config.yaml
n_layer: 10
d_model: 96
head_dim: 32
vocab_size: 4096
norm: "rmsnorm"
norm_place: "pre"
norm_eps: 1e-06
positions: "rope"
extras: ["capped logits"]
init: "normal"
init_std_down: 0.0
optimizer: "soap_variant"
decay_shape: "cos"
batch_tokens: 32768
Each number is 128 + 24 x the weight over the matrix's rms, rounded and kept within 0 to 255. Layers, rows and columns count from 0. Numbers have three digits each.

# up: layer 4 MLP up, 384x96, rms 0.28, rows 175-206, columns 0-95
# down: layer 4 MLP down (transposed), 384x96, rms 0.215, rows 175-206, columns 0-95
up175:107139120115128148134129129128131147130163133101131137110157180170167118139143129136103108141127160125172178099125082152126125137151101088121145099146148090136132084118138154107163114147096161115123092125161110136159122112122150127118127140161156137133153129152117154125129154137125094147
down175:102112123093120173139132135095170089146120086106112103141162110140124101156140116128166125149165093090101142093128110146156120147149180151162084157191110105098169095151085126149103131152143102112100115165162118116138131139104112144118156151104118106144130130091086125142126163112100125131
up176:097147141144150105135147129118074140120145176133139127160132117153089125107163114079106110140123154060075096130152118149147160120110127128076118097130129154175119109124182140134124133136126131126138148138151118130110119107147120087114157107185110084115110123127118151077115099121172148150
down176:161092154124123128112165136128128122115101111134117128136127115140108143084098146158142131166124077164106135120119112142128114128118139157137137136128163122115103121152134123129114144070159163121116093125120135136169166122108137138176100153097130162118154179136108109086137124122114130113
up177:145154092152076136158140138090103106131120148110140081126149167137164142127136121116112120132133154132114144143136103142155167099131140084142154167103139168098113138136129157097051148152147139114122144131134153137103159131112152099086102127112147135165116125176134082135144107128149164079
down177:141120092092129135158094141131133151144109084091128103117126127119177130137119136170134152120169113109090096121149144115194120146110108123100138111116153131145086112168144117142102126146119135139075153115116116116135107129124163158086211133172152112178116105102182114103137108090183132110
up178:115120109120130137140098123135148144133170110158076175101098117099163170108109098110123135128117096100104122138152117144149159156114128135125169151128177087119126125147112114083144125134154117107128125086129130169124116137130122110132124123105122165152117140156108142138103133156163124081
down178:098115117089131124111113150153079117125130101066160085122125127144129150080163096174129148130132117112111121085121162117152137118102137112117139111152112102128108158170125121128157126111137166126105111135100146144159096124116133134112134167123132120131120121166113120149161103144116147116
up179:126131126136132132130132126111128148134140135134133129128133132132119128121122133131138114118132145117133113131144134144127129113115126118120128120130136136131110135114136108112130131131141125131128130124123136114134138138138118139135131130131132133128111143142128135122134118134124118133
down179:106129124146128146132116121117133138128128128128119138136130126119133129139126114113119130133134146132135136135128126147136144135141113125107137127124123123108122127136131142129131153125120120138120115118131145137120129129121121129126122131119127136116132128106110122126134131132095128129
up180:156121123129179135195104166130136128128150161102152139098096141135129140129136153148140126136152121101097092113145151168121142129136117144147089127125162179138124150146131137143116133099119143135122159091181105103179091126121156132054099108150141131103127181116100154101159123112199105140
down180:131119165115136099135167147127101143144127097144171148123097109140101126171164144114143157112103139117125139117157103058124122126124102136126155146091137079126138102144132121113153145090124133139123167145163122134132147072143138116082168158128124143141080156119127147179101110170086162149
up181:123150125184129139161130151168144092118179129135070146108117171104046149178087165184088184066119128093135109105107147110145157110125114095127178151111139179086102116119117121148143161114121121164125154137198120157127109132131189115106125126103149151132097122085138112117137101147094120132
down181:097109147096083147125124139134123163111158162109110145118148150146155151094168118158160120110151128186099107142110144148122112109091130107156122135130109128112110148159160103146116111133188097126108122149099133119123171133125133111167113130120136121160128132117202117074112089152168150114
up182:149126123125147145121106089105146165070164125128092115089123145182139129126140115138156115132145125121160093168100123117138118090107143093130126116154141149149144168150161167119148091134118173116151133116138110159141131139169130163128164096147151122145121185176093130130157114109136159141
down182:123120098118120159107105107151122088125155134105139125137120090140139188163130148067114129135115128086161125152165095169117109101175162184144166173135087135145113130101125156133104149138127141112141088099176099093120126136093142142108112170083134191143137164109159112141157114080115108108
up183:128100085150138136100151058146145152146086146157161126158140145116113107131147141155123158136175142132114184099103115094175157108177101170087138150099113084123115113151165164093170149153158149152108127116147140114114129125156060141151082099115118123129123125166047148111164131140164102136
down183:107121113176200144095139131113126137132147150098142115087128127094162082062184125123130090098091211109127142080086118119139156150154154121121083099072103111175066140160095121103121045111157141102132096166155133095176126155125109143138140105117144173119112116139155129117121130146131103172
up184:125103151133116114088121085129186147169130118159130124130107147098156106167139094129160123169109155090124106149177112117157146108090101105130142172149172184115100090143124136098136140143118098133060143148114117081140140152109137117162120104153161108151133103121124114102163086112148126065
down184:115122141139126113135132161128134078124176099134137137127112169164116149177123142174153136124102075119113136151060121081176124095157146069148083099132148151161127142124124129146135102105130094072150130143123116101107114099112086074185088112136137154148072125174095125136131114154115161120
up185:116134118129147143140126133115134133137109138105130153136142136126125131125109115113139128109133141120122114133143118155134128098114135125130139146126134131123120108132143144145106099144132131118143131113147136128128120130110144130118141119132120143126124142130124138122115125126150127136
down185:129119122146143133106140118135152119111137143120131125135123115129124133107112121134149126135099143121148126126143132138123129096135095160129117120116141138139142135109130113106111130136137133129129132104124124138116120119105126113111128140105117128122145119115127129137112135114127128123
up186:142132137112179116123071093130161128154119135170104148117179126120129124138172105116120138105097105111092141110179085118159147140171135153140097108101133129134133091143108150138145167116167098097145155118140114157096104093119156141097131132159177144189104097144133105110105141144109113164
down186:111102165163105136105106134125123142116135116132122117145152132143145123131132111152116126128161085158125158132145129156109129120123110145154103114120143070119102186156140137112147185150129110105152126171137132161185131146148102045117188131100150109144140111159184151100082151118122118107
up187:132132119139119126143182131088120105162129133116092162073176121095116139080116113099106143075130131111086102101129142127093136091149082120122141080090136178109172088109093157107162130122139159155113107090112158178136137159123138141100104075157129158189142168092105071128147094166137137108
down187:127118219143150165122165121110093136112125119097123160115123103131110080154093117138127108170115118072128135081122124137129095147115137143159119106106103106171130103108053151135135081122098118093169127147121145164120144154087157147110106128124140142068201145122113152059121140102134114138
up188:088117133111090131133092165143143160114122132132104139113081119138154155102131145138184125089157080130145111129116125164137157089104147160156125149112126144136120119082149144175160167097148135123123125119143151140129175084127145144101157140114096126108135136113117135099123191125122116126
down188:127126168149110073108141145130068111114093105116141139112110097138129153140150122142137119178153138130152135138104125099160143115147126186140134091141133091141106101101151105139105116103142138146127078148140157143116138148149158141093136119137088147142108144142106113120140162083097105145
up189:180127138149171080126118091118103158119140161180123115112125106120124133154130129149174104075132149134118110140129100083131120117138096064119136075144112080073125107155156105147087160117139133081144139112154133123121117115139155163104123118123175079109146130159094100096177130109158154091
down189:111144086177143096140141112135162191117093126202117196171102169089117134129090111134160096138186141142120170086150110119158102150103196113163111074148093112121075072119139129162119102120153111104111113122176133176120096127094149165134173156112138073191142158126100107085142170137094136129
up190:150145138112116094154133152094104116123133145137101172113160144115153094120112144120133106078156105120092114103093131144135132089125127127142109132163114116153171148144135102136089131165101126125135160101176157122141119119122128079117119148090151085163094123170098142114138130102099083131
down190:133129106132175140116105166130080132117147107111134095114151178125130121147170134111201143149128080164082152098141125105152123112114075131137126112149129139141160152157140138117089117126125161141134154122160129158128119108120120115144107091154116134143121143091151135139073118147095152126
up191:072156141133112099129117155146134110158113171159106162141112103122078125099147098133134168109124146136104139188116133137135127121122097131164079132085138137145135179146149166123131117124125130179138111123177088098103155113052120110080146122140108084180091141081133080113145151126098131066
down191:093131164073084104144154097099101102117102110103163189110117102147129154110195139115102128140194144099127136134100131134137123116141116112111108097100131127140125149159100155141128098144172164170098089104162139134119109111135164139143125160109088104141145084152125108151131168142123127091
up192:131151129118116084145145117173099129157163117155112176078120096162127116100108123153128096116138129126135137150111099142096132101073157119123184099090133096127112116118107133121157100172133113136152145138124128120144134153097125124103159119129158136064108126108078147126137127160122098153
down192:153128151156126102124106144130128119137132153123119125157137133131124118121117136112152105084135158140139128166089114145127136114108133156119173161162091161105161135157156149069086178099129131114097149160106131100078115147118094168133136169125131102146139162144134122128111146165172147126
up193:083124137112126109104137179092143158114148157103083129124155161135139134110192133137134134141165139105113084114143106162126158094140156107111107171185148135114109125151136106096111080113138122109139162091167137111118124147110145134148143181107135106166134121155111138115131134137164111153
down193:165085135159114114106119153138150103116177097110094121120095150143137105114077120077141108174116145156144116093107145115171068125146155139155144118095089109158169149101092138084128146101163130119138136147114100177133102116142156131143129156130109132105147135129085145134094143114095119146
up194:142120126130096150168071152144133198126157154132102102119134102134146112120104184113159140121145118132173116078100114159114149122115107137135161138112147134119154125139154111130134135142106158151124122140129166143110141107126120132098128079136115154129127092115147139103104128109091122105
down194:122112119116095153124136141196105135107121129105111082128114154130141138108162199167154131160153092109115115144126115095100130137087129124085132102138115135137136132135114112116128121109126128092145123125091142110155126133126114121124127119120090165126102123126127118094070140127096101123
up195:121107146121133159134125159129169121156081123090145138125141147141152147097122106148081104134119160103144132124105110128128110169132126105114112130111143112130144118148102121106162134148184131148153171117141144129105160128129156145128129158115129092161145122135119131097151152129159142110
down195:115135187101180146129135140125075089116129142084122120131119153100117132148142152167115093138103111141123146110157143144168091132175155115147134121151118145130095110110158135108117124152112146120143140106117116142109156131113112090132146127173142128142147151097115138134089109115129133077
up196:102156101132119107086077104159128144116114137158116168089180129135156166124159153185118183107122121161145117130135122144151135108193119116122110143138123097101142149111131172135081077119175103116122128120139137146122098134134147134087120105111107120097186157139090119086108112076110091092
down196:120207101129081109183125100114108130144067163120159131101113109123103121121136138151123147106149070076097105151118191117137159153115130106129105117081112087137106132131122172087128117167151082144104093094109061100140124123126169170175140138138161147119100122131172127135140199093129084125
up197:110114125160141090136129105136146124109125122158085133120120112148141129149110059107107115113131108139125193131149190153140185172129110104092164128183105134125141126135119114108163070150116115106109164124082115138156162078102126123102137118103076143151122156143109101106148154162114147126
down197:165112155131115144130165146141143123146171084137096119122166130087107137141149197119134163121139172138146126114133123178115100107132124130093133168089119072126117121123146158110170102110105154107142125143138104094132147171154129114147132120121133140154110141086169143162138199141133125136
up198:146116129164123110104109125099111110130114166137097131148138152148122165103122140160113116100118133092140130123142152104144127144109082167136108131167140167117139149135106142143147125131117138156105149136163129163167101123118134141099154142102133113165115114156175111143120121125082092156
down198:122112168134120118137127129135079146110126123093187119125119126114149124132131107127123134148161136144117119115100088131139077171096124132092140097150129076132125143129147113114139170120133101129125155114142120108099099116163134126116122118150105117114129137107136134122135117118156147144
up199:154152104157152103122116106065115125135103122149123159095158122108118118166128094114130126112143116139129171127145130102119127139091133101127113141124122109042082116137117143142107142116177117128142164115123173135079148113142147121104114120157103111175122105092094153124159107121134115126
down199:102112131127112124115118098136177156159123105158144083133145120130137072142117075107106152126164123138128133149106098087139152165123202136124100117100119138116124149125158129119085134162144136078132158128128138161154110148107078076100151153090142110159141096111102101143115117089108130129
up200:128120135121152087118113172136151123124118090137152141126118151158164094109144162137120147132143081135141125159176156178118111099147137160109126138157167097118139147144150139096139120130142119104126091120120118115124119101107152081119141148158122105135111167149129083110117104089162129142
down200:086134143125100119146133126119137113146153099103107123105141103097099134130149089123118104160135129147126104121098091146111119164084099143153100133121115138166111165124124119165133079132132163105120157139120138150144124155135123120107109134115130158142127102084149127170150126126106134117
up201:142142093122116114123125115116130107155048145123112082122128096129101098112118111109125181077146160100141105109103160144116107101095120105096155162104105124130093098129165138136121119091112120165113152175156112140129108137090113130133128094111124158138165121158115124137116167153154133093
down201:125144103092135147133156161115124174173129125151130113110111103108152148152129118131131164134134114152119095150113077111117074130121179158129137113197091094091116121106127094112110173101125164106093113113178165129141121070115152085123090162155136162125149198120141152109128140162152126123
up202:075160132164113105123117138122100123155136141134135089101153101074129147162132135151088137140108131112125176112166135117129125097179125134100102116151142118118134107135142110104142153172113127102163142139144124134133149118130153103109120099081072149159050077087119096106176122117089117132
down202:119157158095129132126173148101173107105124127168124139188140105107168148152159143083093151126148125110164118188143144173139092144136138130141150099106151138109100138063111136103164138129125110087126122126155081119125080139146142132091146143166116150114130117146114095127116115125086117108
up203:079105142154119173098122087113122146164139145105112136129145134101112096123139143112104165077107117111109115133135085112140108099122147142090136091092118137131157152157142120147161169160116123099122112113181145147084128117134119107168117124188147155113131155109107129124157108105139134153
down203:115099152128136169099150113189105129111121132125068129110130115150091109126108126178094125134121113088139134072082110121138123137120162117176110131128116164158087081150120130145149120096148130136087093125101106113122143144138133123169106110123141134151157125156121125126114112138150124113
up204:114121124108127134141145136135155103134127130124104120159148121111087105104152157139122136056119115106141097096152094129126131097139120152112138133112136112108162091136064130134104094114145107141130133127148121179118160076121134118125106115096135104097087107134131097108072172154134112077
down204:149119176149116134125157111166081115115126140107096144136114117109132113132141183107159137103112133162114119133122130157147130127129144096122134098094099145139113133127128154165117167118115140118065158131119129128157126122161105134156168119127128130137136128128155096153145132114108112109
up205:123100135154139126167134123150141119129139146137142167148127123135120145151169144096123126117117126163139148108135080160134152065133198144122138127125092155123127151106135125111134155144137132155103134145137136170129130132142090155140153160128157095116104085123101119121120108124161141101
down205:157080122084122130130108151139132177146065146168086137093169105107112124118147121107162153099099116083111107127117102107149110112124136126145152142113128128153155147151121127157142145122097124103168141078113111106110115095081107116120141109152132128181145125128159133161120125134141128125
up206:106120129145132119159112151164127147140136133113077113096118176150127101164127082155151109098119108119162154168127083094126126099103166099093118138108136179076095169134143118095112177134145142090163177112120113126146118155149118160123129176101168143096130142144083123153085117116168157164
down206:134137156122101156152097114171168096137118128113080139191097104139144160140099116171139108111145119140096132125146149114103128136132136124170161111111104150126129139131118125109186122140160138113139094136136151073082114190134124134112135154118137141114158164130145129148140192138138164113